Part of a small language model's weights.
Size: 14 layers, width 384, 6 heads of 64, MLP 1536 squared ReLU, vocabulary 16384.
Architecture: normalized queries and keys, capped logits.
Training: a variant of Muon for these matrices, 293M tokens, 8951 steps.
Each number is 50 + 15 x the weight over its row's rms, rounded and kept within 0 to 99. Layers, rows and columns count from 0. The size before them is the row's rms in percent of the matrix's.

# layer 4 attention output, 384x384, rms 0.385, rows 214-322, columns 64-127
090:53 48 69 71 59 31 58 33 35 46 73 40 70 60 60 48 50 44 73 24 37 44 42 63 45 50 32 70 16 48 39 41 45 32 53 61 88 56 67 58 40 45 46 22 56 78 37 65 59 56 71 72 40 68 61 82 53 54 27 31 40 39 37 46
103:43 90 42 30 36 47 44 52 48 32 71 43 56 69 64 58 86 47 76 45 63 49 39 54 73 51 47 31 54 52 33 23 59 47 46 24 43 43 23 41 49 35 69 40 34 62 54 56 62 62 66 45 40 44 42 59 47 61 36 62 27 80 70 56
103:40 59 50 22 57 70 42 20 56 35 64 65 48 37 50 39 62 35 30 34 68 73 76 57 34 38 68 52 37 50 65 57 60 58 36 39 48 59 62 56 54 88 47 49 50 42 48 42 72 43 54 53 44 43 56 44 33 54 71 61 51 61 79 36
104:41 38 61 52 42 33 47 32 38 51 35 28 48 63 93 56 36 59 62 45 67 54 54 66 46 49 52 45 72 28 55 38 31 74 41 55 63 43 40 40 80 45 46 27 49 50 51 55 81 23 72 66 58 45 33 24 62 58 71 75 40 48 18 60
103:54 36 46 44 46 47 28 49 65 66 54 64 29 78 46 40 53 34 50 41 65 37 56 21 45 49 61 44 50 62 64 71 32 30 17 57 35 69 75 87 43 43 61 26 56 46 55 47 20 58 58 52 51 34 42 31 75 29 61 35 51 53 47 61
096:63 64 56 20 45 14 52 54 40 61 72 24 74 43 63 48 40 58 53 20 48 53 18 66 35 32 19 29 55 64 35 32 70 59 49 60 44 34 33 25 62 50 50 54 27 77 54 65 59 48 50 65 33 55 50 58 18 66 54 57 60 43 46 60
091:57 52 67 60 38 40 38 30 44 66 40 62 43 35 63 46 64 36 39 41 63 36 57 37 45 33 46 45 46 52 45 36 40 46 24 54 33 44 60 54 19 61 53 09 46 56 64 62 67 44 76 44 40 50 44 46 39 65 71 54 51 73 28 50
095:56 57 37 70 63 77 75 33 40 35 54 48 59 42 48 69 69 47 34 40 61 60 17 32 37 61 53 75 53 55 45 37 50 59 25 84 60 62 34 57 51 46 40 48 53 55 65 51 63 34 68 64 60 57 49 38 25 48 56 45 58 62 66 52
096:46 66 43 40 58 39 30 72 49 61 63 83 30 48 40 59 47 38 20 35 63 59 36 53 25 55 47 29 45 49 57 76 50 61 58 39 38 57 28 40 48 38 51 41 43 45 29 53 61 27 64 40 71 51 54 48 59 78 63 64 45 58 36 41
102:61 28 43 32 43 53 63 56 42 61 36 59 43 48 44 41 47 38 39 55 58 50 43 44 36 40 54 33 56 33 45 61 52 56 47 53 67 47 38 41 42 55 66 37 58 42 62 23 50 68 57 31 61 60 48 52 70 27 16 34 40 57 56 57
103:48 59 49 58 34 25 61 33 43 58 72 61 29 76 72 58 64 44 40 09 47 70 43 73 50 66 43 35 46 48 49 46 43 60 55 44 46 46 38 42 48 39 40 57 49 32 49 42 59 46 53 57 55 45 52 32 70 30 73 46 43 27 61 32
095:73 78 41 70 30 38 51 50 50 34 44 47 52 67 54 30 57 60 29 60 50 63 43 49 46 52 30 15 34 47 48 30 54 65 74 60 39 65 70 52 46 37 52 47 38 33 71 57 55 74 58 42 42 56 40 27 39 46 61 41 45 56 40 44
106:57 65 65 48 56 40 62 43 55 22 57 43 44 41 43 70 36 51 48 65 32 38 52 63 46 48 57 74 57 51 45 57 47 60 65 41 48 51 51 48 67 70 19 52 47 31 58 42 36 74 46 52 59 54 32 57 76 23 28 37 34 46 57 41
106:56 32 31 25 43 67 48 44 19 68 53 49 40 20 53 31 63 56 46 36 47 35 34 53 51 76 39 51 50 43 40 26 21 48 48 35 60 74 37 47 57 28 50 18 62 53 55 37 69 48 53 59 55 66 57 46 45 76 35 30 30 60 50 62
093:61 40 44 54 36 26 49 40 55 50 51 58 33 79 50 40 39 40 22 51 60 57 31 47 64 36 65 35 32 53 47 50 56 64 86 34 46 29 41 28 36 37 53 25 40 38 33 52 50 41 60 50 71 38 54 43 48 36 58 49 40 38 65 39
101:39 22 62 53 58 63 36 59 52 39 48 56 28 45 52 46 55 51 66 74 37 75 43 48 15 62 68 58 46 65 51 51 96 48 62 72 42 55 26 52 46 47 29 67 63 37 38 49 42 33 35 12 30 69 52 56 40 63 50 65 35 65 76 54
096:45 54 48 43 53 31 39 44 57 39 59 54 45 66 48 58 92 53 52 61 59 69 50 43 50 42 50 26 50 21 52 45 69 50 54 56 55 65 19 58 48 56 41 30 35 37 55 28 75 58 65 83 56 43 51 47 64 66 59 48 30 42 63 76
100:39 44 51 44 43 47 38 75 72 74 48 29 56 43 46 38 52 56 73 43 64 52 53 25 61 36 64 24 64 29 57 41 88 32 43 49 72 34 41 49 64 51 44 41 40 45 21 25 50 61 61 87 30 69 20 54 36 58 32 25 65 41 43 70
093:46 78 57 50 57 63 59 33 65 39 54 57 44 37 46 44 60 55 76 59 37 49 46 41 59 48 36 50 42 51 35 66 57 67 57 44 37 52 45 29 59 41 55 66 49 36 36 74 42 28 16 55 44 63 54 64 56 30 45 63 62 38 44 27
100:36 45 43 37 60 36 42 40 72 42 64 55 45 43 38 29 55 45 45 67 44 58 72 59 59 31 75 58 84 71 55 52 60 79 64 73 18 47 47 46 61 30 55 36 39 63 37 42 49 38 51 59 44 62 36 27 51 24 48 42 66 51 53 48
103:65 60 36 29 57 46 35 34 68 67 36 45 54 49 62 53 53 71 50 47 39 44 52 55 63 45 42 45 41 48 42 78 71 56 23 72 81 34 49 74 29 28 48 66 51 53 39 52 51 48 43 46 44 60 32 35 42 66 33 37 61 63 46 66
099:49 66 24 62 35 59 52 46 54 50 59 49 55 82 43 35 44 42 50 56 57 43 63 28 28 45 75 43 26 47 48 59 56 63 62 45 44 51 57 45 74 46 66 30 43 34 45 74 51 33 41 56 53 56 52 44 42 57 44 46 53 43 52 49
100:71 38 44 30 54 50 50 36 62 42 51 53 69 40 56 51 73 74 64 57 26 26 50 28 47 62 49 49 59 59 80 76 41 52 55 64 65 39 58 51 55 49 34 43 32 49 44 34 52 62 42 45 64 44 42 76 31 29 25 56 72 60 51 32
103:44 32 29 43 38 52 59 55 41 51 44 23 44 45 75 58 29 32 49 58 60 52 44 25 26 54 50 41 41 47 52 40 49 40 49 62 75 45 41 44 33 62 66 65 74 47 57 42 57 64 27 55 50 31 68 47 59 52 68 61 58 58 53 15
098:07 43 23 71 53 23 61 54 43 57 40 71 47 37 73 57 52 31 25 46 44 17 45 39 40 55 71 31 48 64 46 67 58 42 32 31 59 59 43 50 70 29 45 62 61 27 60 55 56 44 48 46 47 58 41 47 40 34 67 62 44 38 50 37
098:60 23 47 54 47 60 69 36 57 27 39 31 40 48 30 25 26 45 45 62 44 66 36 62 38 46 33 51 63 45 41 78 29 54 51 62 67 26 48 50 45 62 43 40 45 52 48 74 56 41 39 67 75 43 60 45 42 47 47 42 20 47 69 39
097:53 63 71 48 40 48 29 74 58 57 25 41 49 56 45 41 23 23 45 30 61 43 36 43 32 57 43 45 40 52 63 39 67 46 65 17 46 57 05 69 54 42 19 51 60 65 72 39 59 39 48 31 43 42 43 46 45 66 62 51 32 39 43 71
099:52 47 40 56 38 63 59 44 52 51 36 57 38 47 64 46 47 48 48 55 58 31 53 33 34 56 52 52 42 29 56 36 43 33 54 15 58 40 51 42 37 29 68 53 69 62 38 29 50 31 67 28 57 35 38 40 62 50 41 53 41 20 50 50
095:52 38 41 44 60 56 49 67 53 47 35 55 48 54 50 54 52 67 55 62 32 42 60 68 48 38 72 31 37 56 45 45 64 63 75 76 57 35 78 43 60 56 56 21 41 34 56 51 49 59 50 40 77 41 43 42 57 39 43 47 78 39 40 56
099:44 24 60 40 54 56 32 62 48 49 63 72 51 60 64 38 42 61 36 33 59 59 32 68 62 54 55 35 34 55 46 73 23 55 53 35 57 54 62 35 41 52 60 41 73 27 65 34 64 23 44 53 31 57 44 53 70 55 33 56 45 48 61 64
107:41 43 40 40 30 23 49 36 59 28 56 46 62 72 65 49 56 62 55 61 52 54 23 59 86 72 59 51 64 54 49 48 41 42 74 38 52 36 48 33 42 55 39 54 77 42 55 44 38 36 46 46 40 70 49 74 34 53 47 50 47 44 28 53
096:44 28 20 43 20 59 34 70 61 65 48 40 71 50 38 79 65 63 56 71 68 21 45 47 38 59 53 57 58 19 38 45 48 59 49 84 47 45 49 27 23 34 30 58 68 56 42 46 51 41 35 39 44 62 40 37 69 53 37 39 56 61 56 48
100:48 36 25 67 52 57 43 51 38 60 39 17 54 44 59 63 57 12 62 54 33 56 30 43 61 59 29 38 31 62 50 75 25 45 39 42 55 45 49 48 64 54 17 47 56 52 49 38 54 50 54 46 47 64 51 58 44 60 42 57 50 59 36 46
101:62 57 79 62 58 56 65 46 50 54 58 32 35 51 51 56 42 60 31 36 51 60 70 50 78 46 18 65 70 37 46 24 76 64 49 65 30 43 42 38 39 19 54 51 54 51 67 59 73 52 34 35 59 32 34 61 35 42 62 44 64 59 68 28
101:81 43 52 56 22 42 56 39 47 40 40 44 80 56 44 35 62 31 55 72 31 66 67 51 61 75 60 61 50 57 28 40 41 50 62 27 55 60 38 67 31 40 54 51 32 46 40 23 49 52 46 47 64 85 59 54 45 63 16 55 46 17 32 62
104:65 71 60 52 53 62 36 60 54 53 52 43 49 48 54 35 66 46 30 35 65 67 74 61 26 50 56 51 46 34 56 33 62 53 61 53 40 63 60 77 63 51 46 37 66 51 62 64 39 49 59 81 51 48 53 57 39 62 53 57 45 54 57 39
100:55 23 43 48 45 40 21 24 67 42 55 49 63 40 47 46 62 49 57 59 54 23 46 51 42 40 54 45 67 64 51 73 31 64 50 55 17 43 49 52 48 52 50 52 49 59 51 55 69 46 46 65 36 52 54 31 23 27 73 40 33 48 66 13
108:53 53 44 67 40 55 42 67 66 52 42 71 74 67 76 51 73 74 69 03 60 51 39 48 62 37 44 26 26 47 48 62 54 46 42 68 46 58 29 54 42 55 48 35 44 58 42 39 62 34 54 52 35 49 62 55 61 80 85 84 55 39 27 33
103:44 67 66 64 56 54 72 26 38 34 59 64 47 37 74 14 68 59 80 41 50 50 62 50 38 44 60 45 45 34 55 62 32 46 31 64 30 62 44 61 65 44 49 64 68 51 66 39 42 62 49 59 33 36 36 27 75 54 45 44 40 59 56 47
096:54 57 46 39 34 32 33 54 65 47 46 46 48 71 46 57 54 63 46 72 67 56 45 75 55 65 41 69 22 41 40 80 65 41 29 42 57 40 60 42 19 45 42 45 42 43 57 50 76 42 57 43 29 42 83 37 37 83 63 64 53 67 46 46
104:46 59 58 47 28 46 48 66 67 49 60 44 46 33 69 35 63 46 37 54 58 59 72 37 80 71 51 36 42 59 30 43 47 49 64 50 39 42 55 53 61 58 48 27 45 52 54 28 46 49 58 55 32 60 42 68 47 49 73 57 58 31 55 56
098:48 45 59 44 46 22 71 50 24 45 38 27 49 40 56 40 60 45 55 58 28 47 54 65 36 59 59 70 43 52 42 35 43 52 55 46 59 40 25 53 50 55 38 52 56 53 43 44 54 53 65 53 33 69 26 71 67 61 55 48 63 41 63 61
108:59 19 39 25 40 40 60 58 47 43 55 62 30 41 53 60 48 35 66 31 55 39 37 37 42 62 49 44 36 59 62 67 54 45 63 54 59 40 49 69 46 65 42 34 38 62 40 49 63 31 50 76 49 44 68 61 62 50 67 44 70 62 45 50
101:77 49 42 76 41 49 53 45 57 44 48 49 64 37 51 49 26 51 51 81 59 57 65 54 30 62 64 44 35 53 53 33 43 10 61 60 58 84 47 33 80 59 52 59 45 49 41 55 22 38 65 46 38 63 51 56 39 47 56 38 70 50 49 63
101:60 54 58 39 56 51 34 67 55 66 55 48 47 81 32 38 72 39 38 72 56 38 70 25 77 67 67 58 31 34 57 77 40 47 34 55 48 31 46 75 58 48 60 48 47 36 53 62 26 62 52 66 55 31 64 44 49 72 59 57 58 36 33 37
097:61 38 38 50 57 40 59 25 38 12 51 53 56 44 51 35 61 65 37 80 46 39 40 52 28 34 72 44 49 47 29 56 33 54 45 63 53 58 30 51 40 72 74 43 14 57 34 50 66 52 49 28 66 55 47 36 57 42 52 30 66 36 40 50
098:52 55 42 32 36 82 58 28 51 58 43 32 39 59 60 44 33 64 48 56 51 58 60 39 48 56 53 50 38 52 42 70 66 42 89 56 43 66 43 49 46 35 55 50 53 63 41 46 56 58 34 60 55 58 39 39 63 63 52 40 51 60 49 70
092:26 47 55 34 34 54 49 35 58 47 25 20 65 30 52 45 57 78 34 52 49 52 57 67 59 49 44 45 61 34 46 47 49 47 47 59 55 51 66 40 72 46 67 86 37 64 46 56 38 70 31 56 49 62 77 71 48 51 40 33 69 32 66 61
099:25 56 65 48 71 62 53 51 54 66 68 63 39 58 80 53 39 46 48 35 68 49 68 51 54 43 62 48 77 59 42 47 49 20 55 20 50 65 92 26 49 44 30 54 71 60 23 28 72 68 29 57 84 65 46 69 26 38 52 44 28 45 50 58
098:63 40 15 45 29 61 59 31 49 52 38 36 64 31 48 44 44 55 49 46 72 51 68 64 29 52 26 49 55 61 43 47 75 36 54 50 50 24 66 34 42 57 26 28 57 45 50 70 37 78 33 67 53 65 71 56 61 74 42 32 63 59 90 62
100:50 44 46 62 44 35 59 73 52 45 35 58 60 53 35 54 25 30 39 65 40 66 40 71 44 48 53 66 51 42 51 38 49 42 22 32 33 26 60 58 32 65 80 56 15 71 50 58 38 74 28 43 71 66 55 41 66 65 45 72 46 47 65 64
096:28 44 51 48 50 45 39 60 46 56 36 51 49 64 44 46 57 33 72 44 46 64 76 71 57 48 34 45 29 53 37 56 59 43 75 27 49 53 18 61 68 66 57 62 36 32 40 30 43 48 52 67 57 65 36 71 64 61 68 47 32 62 41 57
096:30 50 48 59 53 41 34 60 20 48 42 48 30 64 46 56 84 67 33 61 57 56 68 35 46 46 53 48 29 42 68 45 53 47 56 41 77 73 44 66 78 32 66 47 57 82 44 35 21 38 48 28 58 26 12 38 53 36 34 40 33 50 11 63
098:45 41 62 34 57 52 50 52 44 39 46 41 21 61 63 50 45 99 56 50 59 59 39 46 40 74 46 49 56 42 40 45 54 41 35 72 62 53 60 69 43 42 32 82 58 56 56 42 31 57 67 29 24 42 58 51 60 65 40 55 30 69 45 56
101:62 57 39 32 39 67 57 26 74 71 28 55 59 67 27 51 40 59 34 57 51 48 30 56 37 46 62 80 46 63 53 17 48 64 25 50 40 60 48 57 24 53 56 52 58 36 29 62 34 59 48 26 60 39 67 59 60 50 30 65 67 61 42 56
102:47 54 42 53 45 68 36 69 63 70 57 54 40 59 39 28 52 46 62 44 60 27 48 33 43 34 32 60 61 70 32 25 62 54 24 60 40 66 46 55 84 46 50 59 52 34 40 43 56 52 27 70 50 36 72 54 56 53 56 56 38 27 49 64
094:45 48 62 56 23 70 35 36 58 50 51 66 54 31 53 25 41 57 49 56 53 58 68 39 82 56 52 27 66 30 59 46 33 42 44 56 59 67 49 51 51 41 59 63 36 36 60 66 43 49 26 63 59 61 51 39 48 28 42 37 57 97 39 70
097:15 42 52 43 51 52 69 45 41 19 60 59 16 57 47 22 56 55 37 28 70 50 22 52 58 58 63 50 79 64 34 64 48 34 51 53 39 60 49 48 62 74 46 63 60 59 78 58 51 69 57 52 52 59 36 59 56 08 49 44 27 75 58 50
097:49 28 52 48 33 54 66 61 23 45 52 27 49 56 23 61 41 20 34 49 63 30 51 42 69 62 39 06 34 60 37 62 37 57 68 70 56 53 36 68 67 46 49 49 41 56 59 60 61 66 42 72 34 46 56 47 60 62 68 68 40 64 39 36
107:38 67 27 60 37 67 54 33 49 66 74 35 53 80 53 61 66 31 44 58 45 54 67 67 49 45 45 27 52 43 44 41 70 60 46 53 21 55 32 56 43 53 60 77 37 40 53 48 62 43 42 68 65 37 54 26 35 59 57 42 43 29 37 53
099:55 49 52 55 77 68 40 34 23 33 45 48 65 39 63 25 42 56 58 52 51 76 69 33 44 45 52 62 60 58 27 31 44 60 60 27 39 54 63 53 58 37 43 65 45 52 42 35 63 50 13 42 54 62 31 28 72 40 72 37 78 66 41 57
101:53 48 59 45 32 34 39 53 64 46 48 51 54 73 57 32 38 44 75 00 35 52 50 59 61 61 49 59 39 65 54 63 55 41 67 39 42 52 47 56 37 54 67 18 47 60 57 40 45 60 43 38 37 50 28 29 42 45 31 80 63 50 48 43
099:30 68 37 48 30 47 39 41 55 31 38 52 23 28 52 51 47 33 51 39 59 50 39 39 24 44 30 41 43 29 48 59 55 37 61 34 48 54 59 76 58 42 45 47 59 73 40 65 54 48 62 37 37 23 73 74 46 60 39 44 37 45 43 39
098:28 67 52 56 61 55 57 49 59 47 31 36 54 40 51 27 31 64 68 17 69 50 47 58 34 70 42 60 60 37 76 68 56 62 39 76 38 65 41 54 48 48 71 36 44 57 81 39 26 32 30 46 61 37 66 31 65 25 54 27 47 68 42 52
094:63 41 23 62 55 53 61 72 36 47 47 51 60 57 46 38 35 40 34 28 53 55 42 41 37 63 43 22 56 53 39 27 63 75 37 65 33 53 26 36 43 45 50 46 52 36 43 51 45 80 46 69 56 46 61 49 39 47 77 32 27 56 45 23
093:36 64 38 59 34 43 49 48 58 36 86 90 55 58 48 67 58 56 39 38 36 33 64 58 37 58 88 30 25 62 33 58 44 53 64 38 20 30 59 40 66 50 43 42 45 54 32 64 44 57 49 40 28 48 43 54 40 63 66 63 58 72 38 57
092:47 48 66 45 36 50 79 42 45 23 37 69 41 48 67 51 55 24 58 29 62 39 59 67 48 75 12 52 66 43 64 50 54 56 54 52 44 43 57 31 48 58 79 54 30 64 54 73 60 27 32 47 61 48 88 43 30 46 44 56 31 37 38 58
104:64 51 30 60 64 55 62 44 62 25 30 33 48 51 34 64 44 48 65 68 34 43 44 46 46 43 27 51 44 57 47 57 70 74 55 65 72 42 53 49 38 77 49 84 38 55 38 50 49 43 41 64 59 72 59 46 53 39 34 59 55 51 60 47
105:64 51 48 39 43 38 58 38 54 49 61 56 39 62 74 62 73 31 56 43 57 76 43 56 36 59 57 40 33 52 50 49 35 58 31 47 67 76 56 50 42 34 54 30 64 54 68 59 50 47 60 49 36 55 44 87 62 39 68 31 33 40 41 64
107:39 50 48 62 61 52 59 51 50 51 23 37 66 39 44 49 46 34 55 53 33 40 47 53 66 47 54 41 51 52 50 36 59 43 42 72 25 48 44 47 54 27 44 30 59 40 52 37 42 44 44 73 66 52 54 38 44 71 57 50 28 33 43 36
099:63 45 37 52 31 37 53 56 48 39 53 83 48 46 65 73 52 24 59 44 79 65 67 73 49 42 79 44 25 33 58 45 49 69 57 46 58 47 38 78 31 34 31 37 25 36 77 68 40 67 39 72 23 46 45 67 50 43 26 46 52 62 55 54
101:39 37 46 23 53 42 37 54 57 44 66 40 36 52 65 48 73 46 48 48 37 46 57 62 51 58 44 67 56 54 67 32 62 43 71 59 24 50 60 63 42 45 53 58 57 34 55 56 51 35 82 64 65 37 47 44 65 24 65 72 51 51 59 51
106:55 50 35 28 70 43 80 68 47 48 41 43 55 31 55 63 24 39 84 63 57 54 47 54 74 38 45 67 60 74 61 39 84 61 59 74 56 32 34 42 70 47 67 51 63 71 37 56 54 64 44 38 68 69 47 40 40 38 64 50 65 40 62 46
104:54 59 74 39 32 54 59 54 20 53 51 84 35 65 64 51 66 63 50 32 18 44 78 49 45 47 45 68 43 64 26 46 47 83 66 33 22 40 39 21 59 60 56 54 64 55 58 36 63 36 46 24 28 55 46 48 33 23 51 47 85 33 37 45
105:31 52 39 47 65 49 33 47 64 74 63 51 37 23 67 55 49 65 39 58 39 81 45 61 55 62 39 43 37 28 37 77 60 52 52 42 64 64 52 47 41 53 71 46 53 47 59 65 55 22 38 40 68 43 54 41 36 61 60 53 55 51 65 66
101:44 35 35 42 57 50 49 47 45 62 45 49 46 45 37 62 57 51 66 34 35 46 57 47 60 39 26 64 47 54 16 47 50 37 68 51 66 45 49 53 39 27 54 48 48 23 53 44 41 54 56 33 47 51 48 28 44 43 48 38 41 50 53 36
099:49 31 03 47 46 39 60 63 47 66 83 60 60 29 52 35 80 48 62 09 37 64 22 50 61 37 48 72 52 41 56 54 69 72 33 46 53 66 49 45 68 50 44 47 30 58 42 27 41 64 62 28 46 55 71 51 68 43 60 41 74 18 68 50
102:54 41 77 54 37 64 54 38 32 53 40 86 41 49 64 56 39 39 61 39 57 52 56 32 40 71 61 33 39 40 36 80 72 40 63 64 58 54 51 56 54 50 59 23 51 40 51 60 42 48 38 62 45 50 52 62 72 43 75 41 46 44 56 48
100:29 28 20 67 44 39 48 67 51 25 62 73 53 65 51 64 61 44 40 51 46 47 54 55 50 54 48 52 23 38 49 40 48 81 59 32 53 46 69 58 35 66 70 45 41 58 38 41 66 54 66 51 63 63 33 43 59 42 45 90 44 63 40 57
102:60 90 41 28 38 46 54 50 51 37 54 50 50 50 47 36 37 69 56 75 18 48 53 64 54 31 71 39 52 45 45 52 38 56 34 40 64 57 43 50 34 46 43 67 58 63 63 51 53 68 47 51 57 74 67 40 36 68 36 63 53 54 44 53
101:70 75 32 37 53 60 60 42 48 56 44 50 55 56 66 57 58 26 62 76 46 37 55 45 52 45 41 20 43 33 09 46 54 53 55 45 40 42 66 71 66 49 56 69 62 44 75 40 53 51 45 63 54 40 52 53 48 64 46 30 59 43 49 52
102:33 31 29 85 64 65 77 48 44 33 64 39 64 65 54 64 57 67 55 36 48 53 72 53 65 53 56 66 42 51 52 37 46 53 41 44 35 53 36 59 48 31 46 47 48 71 26 53 30 71 31 56 44 60 59 49 50 66 53 47 41 30 62 61
100:62 45 68 59 38 41 50 67 50 69 72 57 45 58 57 64 35 56 37 62 68 49 56 26 53 38 37 52 58 37 46 57 85 59 79 46 75 53 41 52 77 66 38 50 53 45 52 38 65 22 62 49 42 49 39 55 90 60 57 30 42 53 51 72
099:45 51 75 31 38 36 55 64 40 75 41 61 41 49 64 48 51 76 28 83 57 62 62 71 62 42 70 50 39 64 86 61 37 22 47 57 44 53 60 20 61 52 29 31 34 55 41 37 58 62 65 43 63 59 72 68 51 48 70 31 49 44 40 24
098:46 58 53 62 39 46 44 69 64 46 88 75 34 34 77 38 62 55 64 36 64 38 62 36 61 61 47 49 40 44 43 58 66 39 47 74 50 52 24 43 70 50 47 33 68 50 52 60 56 32 54 49 54 40 43 42 48 23 42 46 43 77 36 45
096:31 47 38 57 50 51 45 69 57 34 53 66 47 62 71 43 62 60 35 37 62 56 37 49 78 75 29 32 39 46 79 58 51 42 48 47 64 49 44 36 55 44 39 50 51 47 45 72 28 57 65 63 64 48 32 68 52 69 75 64 31 63 38 35
102:39 71 70 61 66 33 51 72 25 46 49 48 69 77 40 60 37 26 47 55 42 44 53 56 40 77 47 52 40 44 48 16 45 85 42 40 79 31 30 41 45 62 42 50 53 52 31 54 35 48 56 63 36 21 45 72 63 36 56 51 59 51 52 36
101:40 32 53 40 51 53 30 60 39 55 49 61 51 47 22 54 42 55 52 52 64 48 70 52 47 32 58 35 50 34 59 46 42 36 48 52 34 36 41 43 35 62 46 37 72 55 26 49 42 42 50 87 53 56 60 60 58 75 51 53 60 52 78 50
106:67 27 75 63 42 56 38 47 33 43 66 67 41 65 62 39 40 50 04 42 67 67 54 49 33 58 51 33 57 40 53 52 78 51 40 06 63 45 59 52 45 65 56 66 52 39 42 37 47 50 54 57 52 61 58 46 59 55 32 56 26 38 67 54
102:52 33 63 34 45 44 44 50 52 53 48 36 67 35 76 33 60 26 81 43 48 56 54 56 60 21 52 59 55 77 59 76 60 40 69 40 32 54 45 56 52 39 48 45 35 22 48 44 59 52 58 62 25 56 35 49 64 30 49 61 71 65 66 51
102:75 62 52 45 71 41 49 59 45 57 49 61 55 63 60 40 36 66 54 67 57 26 26 43 36 43 76 61 57 61 20 39 33 61 65 82 38 64 43 40 46 55 50 53 68 65 51 36 66 51 37 51 56 61 59 50 61 54 48 55 60 57 56 21
106:37 54 68 57 39 44 46 46 71 65 77 36 28 44 30 51 52 40 29 53 63 43 36 62 62 59 36 67 45 41 41 36 66 50 50 51 51 71 47 67 43 43 61 25 33 53 46 37 43 57 55 50 44 37 37 58 62 60 63 66 62 72 39 61
105:40 63 35 61 37 65 52 48 44 91 74 30 32 57 54 20 37 43 43 69 12 34 44 38 13 48 51 50 66 58 59 34 41 38 66 67 39 49 51 30 46 53 55 25 45 50 40 57 68 18 61 62 55 57 62 44 67 54 39 60 62 47 62 40
093:57 29 63 47 42 69 57 46 26 63 58 43 48 48 31 50 49 61 58 89 45 23 41 57 61 44 54 42 53 38 41 33 63 45 55 68 49 45 59 46 40 47 51 32 43 24 22 50 46 51 29 50 58 36 76 37 60 50 26 47 56 42 56 31
096:59 56 31 40 50 78 79 31 43 57 64 36 48 57 54 45 57 58 28 51 35 60 34 46 52 35 42 40 29 62 76 69 60 28 58 53 69 35 69 41 37 37 56 59 54 63 44 58 24 54 41 42 59 65 54 78 38 25 64 56 63 57 34 48
100:51 53 60 38 38 47 49 41 47 50 83 59 26 55 55 33 34 60 66 46 59 41 80 43 67 56 93 23 48 60 28 72 31 48 35 55 43 68 42 57 38 52 53 37 63 57 43 68 42 42 61 49 65 60 71 32 71 75 56 31 51 40 25 57
103:74 38 55 26 47 74 47 26 49 45 34 55 48 42 58 21 38 46 57 48 60 80 62 68 45 55 38 40 41 43 64 42 68 63 47 48 79 23 80 48 43 57 63 41 49 71 55 27 50 34 77 60 33 44 80 49 57 53 70 59 52 83 36 44
096:53 53 40 40 40 45 39 46 47 58 44 69 20 70 34 57 54 42 25 56 71 34 31 52 51 35 48 48 60 54 72 55 55 56 50 64 48 47 38 65 74 55 58 44 53 65 58 45 55 40 46 49 97 26 51 54 59 80 63 56 69 46 20 61
100:71 52 39 61 57 27 65 52 63 47 54 30 64 70 37 49 44 72 55 49 41 63 47 35 41 65 64 50 60 56 41 74 70 39 50 46 72 36 52 48 40 63 75 36 42 53 44 45 53 58 43 26 33 40 30 59 42 54 40 32 63 46 46 42
094:47 48 65 44 53 73 40 65 90 54 37 58 46 50 58 52 56 48 43 49 40 52 54 46 66 51 52 36 53 77 66 68 37 74 66 57 57 43 38 70 45 52 06 51 50 61 52 58 16 41 20 45 48 61 45 69 64 46 54 51 52 63 47 66
102:66 45 31 47 62 36 39 48 63 41 61 58 69 30 52 33 65 43 61 40 60 72 46 44 50 52 59 50 44 47 51 55 38 53 50 44 34 37 31 40 63 47 48 57 40 50 22 55 43 43 75 23 32 66 44 50 41 68 58 67 63 75 44 51
094:34 47 50 25 78 50 60 60 59 57 51 61 45 39 62 77 42 57 38 49 38 47 44 49 71 34 47 36 60 50 32 64 44 48 63 40 35 22 35 62 59 34 40 38 60 58 53 72 34 37 34 46 36 56 45 60 72 65 80 58 50 34 29 20
100:31 48 28 43 41 52 70 59 64 56 41 37 63 41 34 21 77 34 38 61 55 49 52 69 42 35 50 58 50 67 39 11 43 66 50 24 49 48 51 75 71 24 66 20 43 32 34 29 45 30 40 62 50 42 49 63 61 56 30 41 41 27 34 65
095:83 38 68 49 48 65 57 31 58 65 66 71 74 42 36 42 25 48 68 55 23 39 36 76 68 35 43 40 41 26 42 39 57 46 56 47 41 51 49 71 62 49 45 42 50 23 42 66 62 45 42 79 43 62 52 38 55 45 16 46 65 57 43 47
097:50 44 59 55 29 65 43 54 40 70 38 53 54 54 71 31 40 56 58 65 38 54 90 67 58 52 60 50 55 58 56 78 54 59 45 78 44 35 50 20 71 55 63 59 91 48 62 70 58 43 58 58 59 37 22 61 50 56 54 40 52 62 54 61
109:31 58 28 53 18 29 49 74 48 64 66 69 29 66 47 57 62 55 38 66 41 67 45 58 69 41 35 52 67 46 51 39 35 52 66 65 54 34 27 58 57 52 24 34 41 42 43 64 47 31 68 71 50 37 48 32 60 55 72 55 60 50 35 46
100:43 56 45 70 31 43 57 32 60 28 51 49 52 44 61 73 38 69 46 52 48 51 48 42 45 20 40 66 33 49 45 47 52 56 58 36 59 44 53 78 58 52 58 74 43 63 49 65 14 38 32 27 55 51 51 51 33 47 72 76 38 42 82 58
102:56 44 42 55 47 38 56 53 43 50 59 59 57 36 33 75 27 61 46 70 23 25 60 58 33 43 79 64 60 27 60 37 45 57 46 38 58 35 55 61 78 60 40 38 26 61 48 31 53 64 54 47 49 60 50 42 51 49 67 59 75 55 41 46
102:52 32 61 50 31 55 49 66 67 68 79 66 35 41 69 41 40 52 53 63 50 24 31 21 38 72 36 20 76 47 64 64 47 49 43 68 47 59 26 48 52 68 49 44 48 47 37 27 40 53 55 48 37 47 61 59 24 92 60 30 54 41 45 56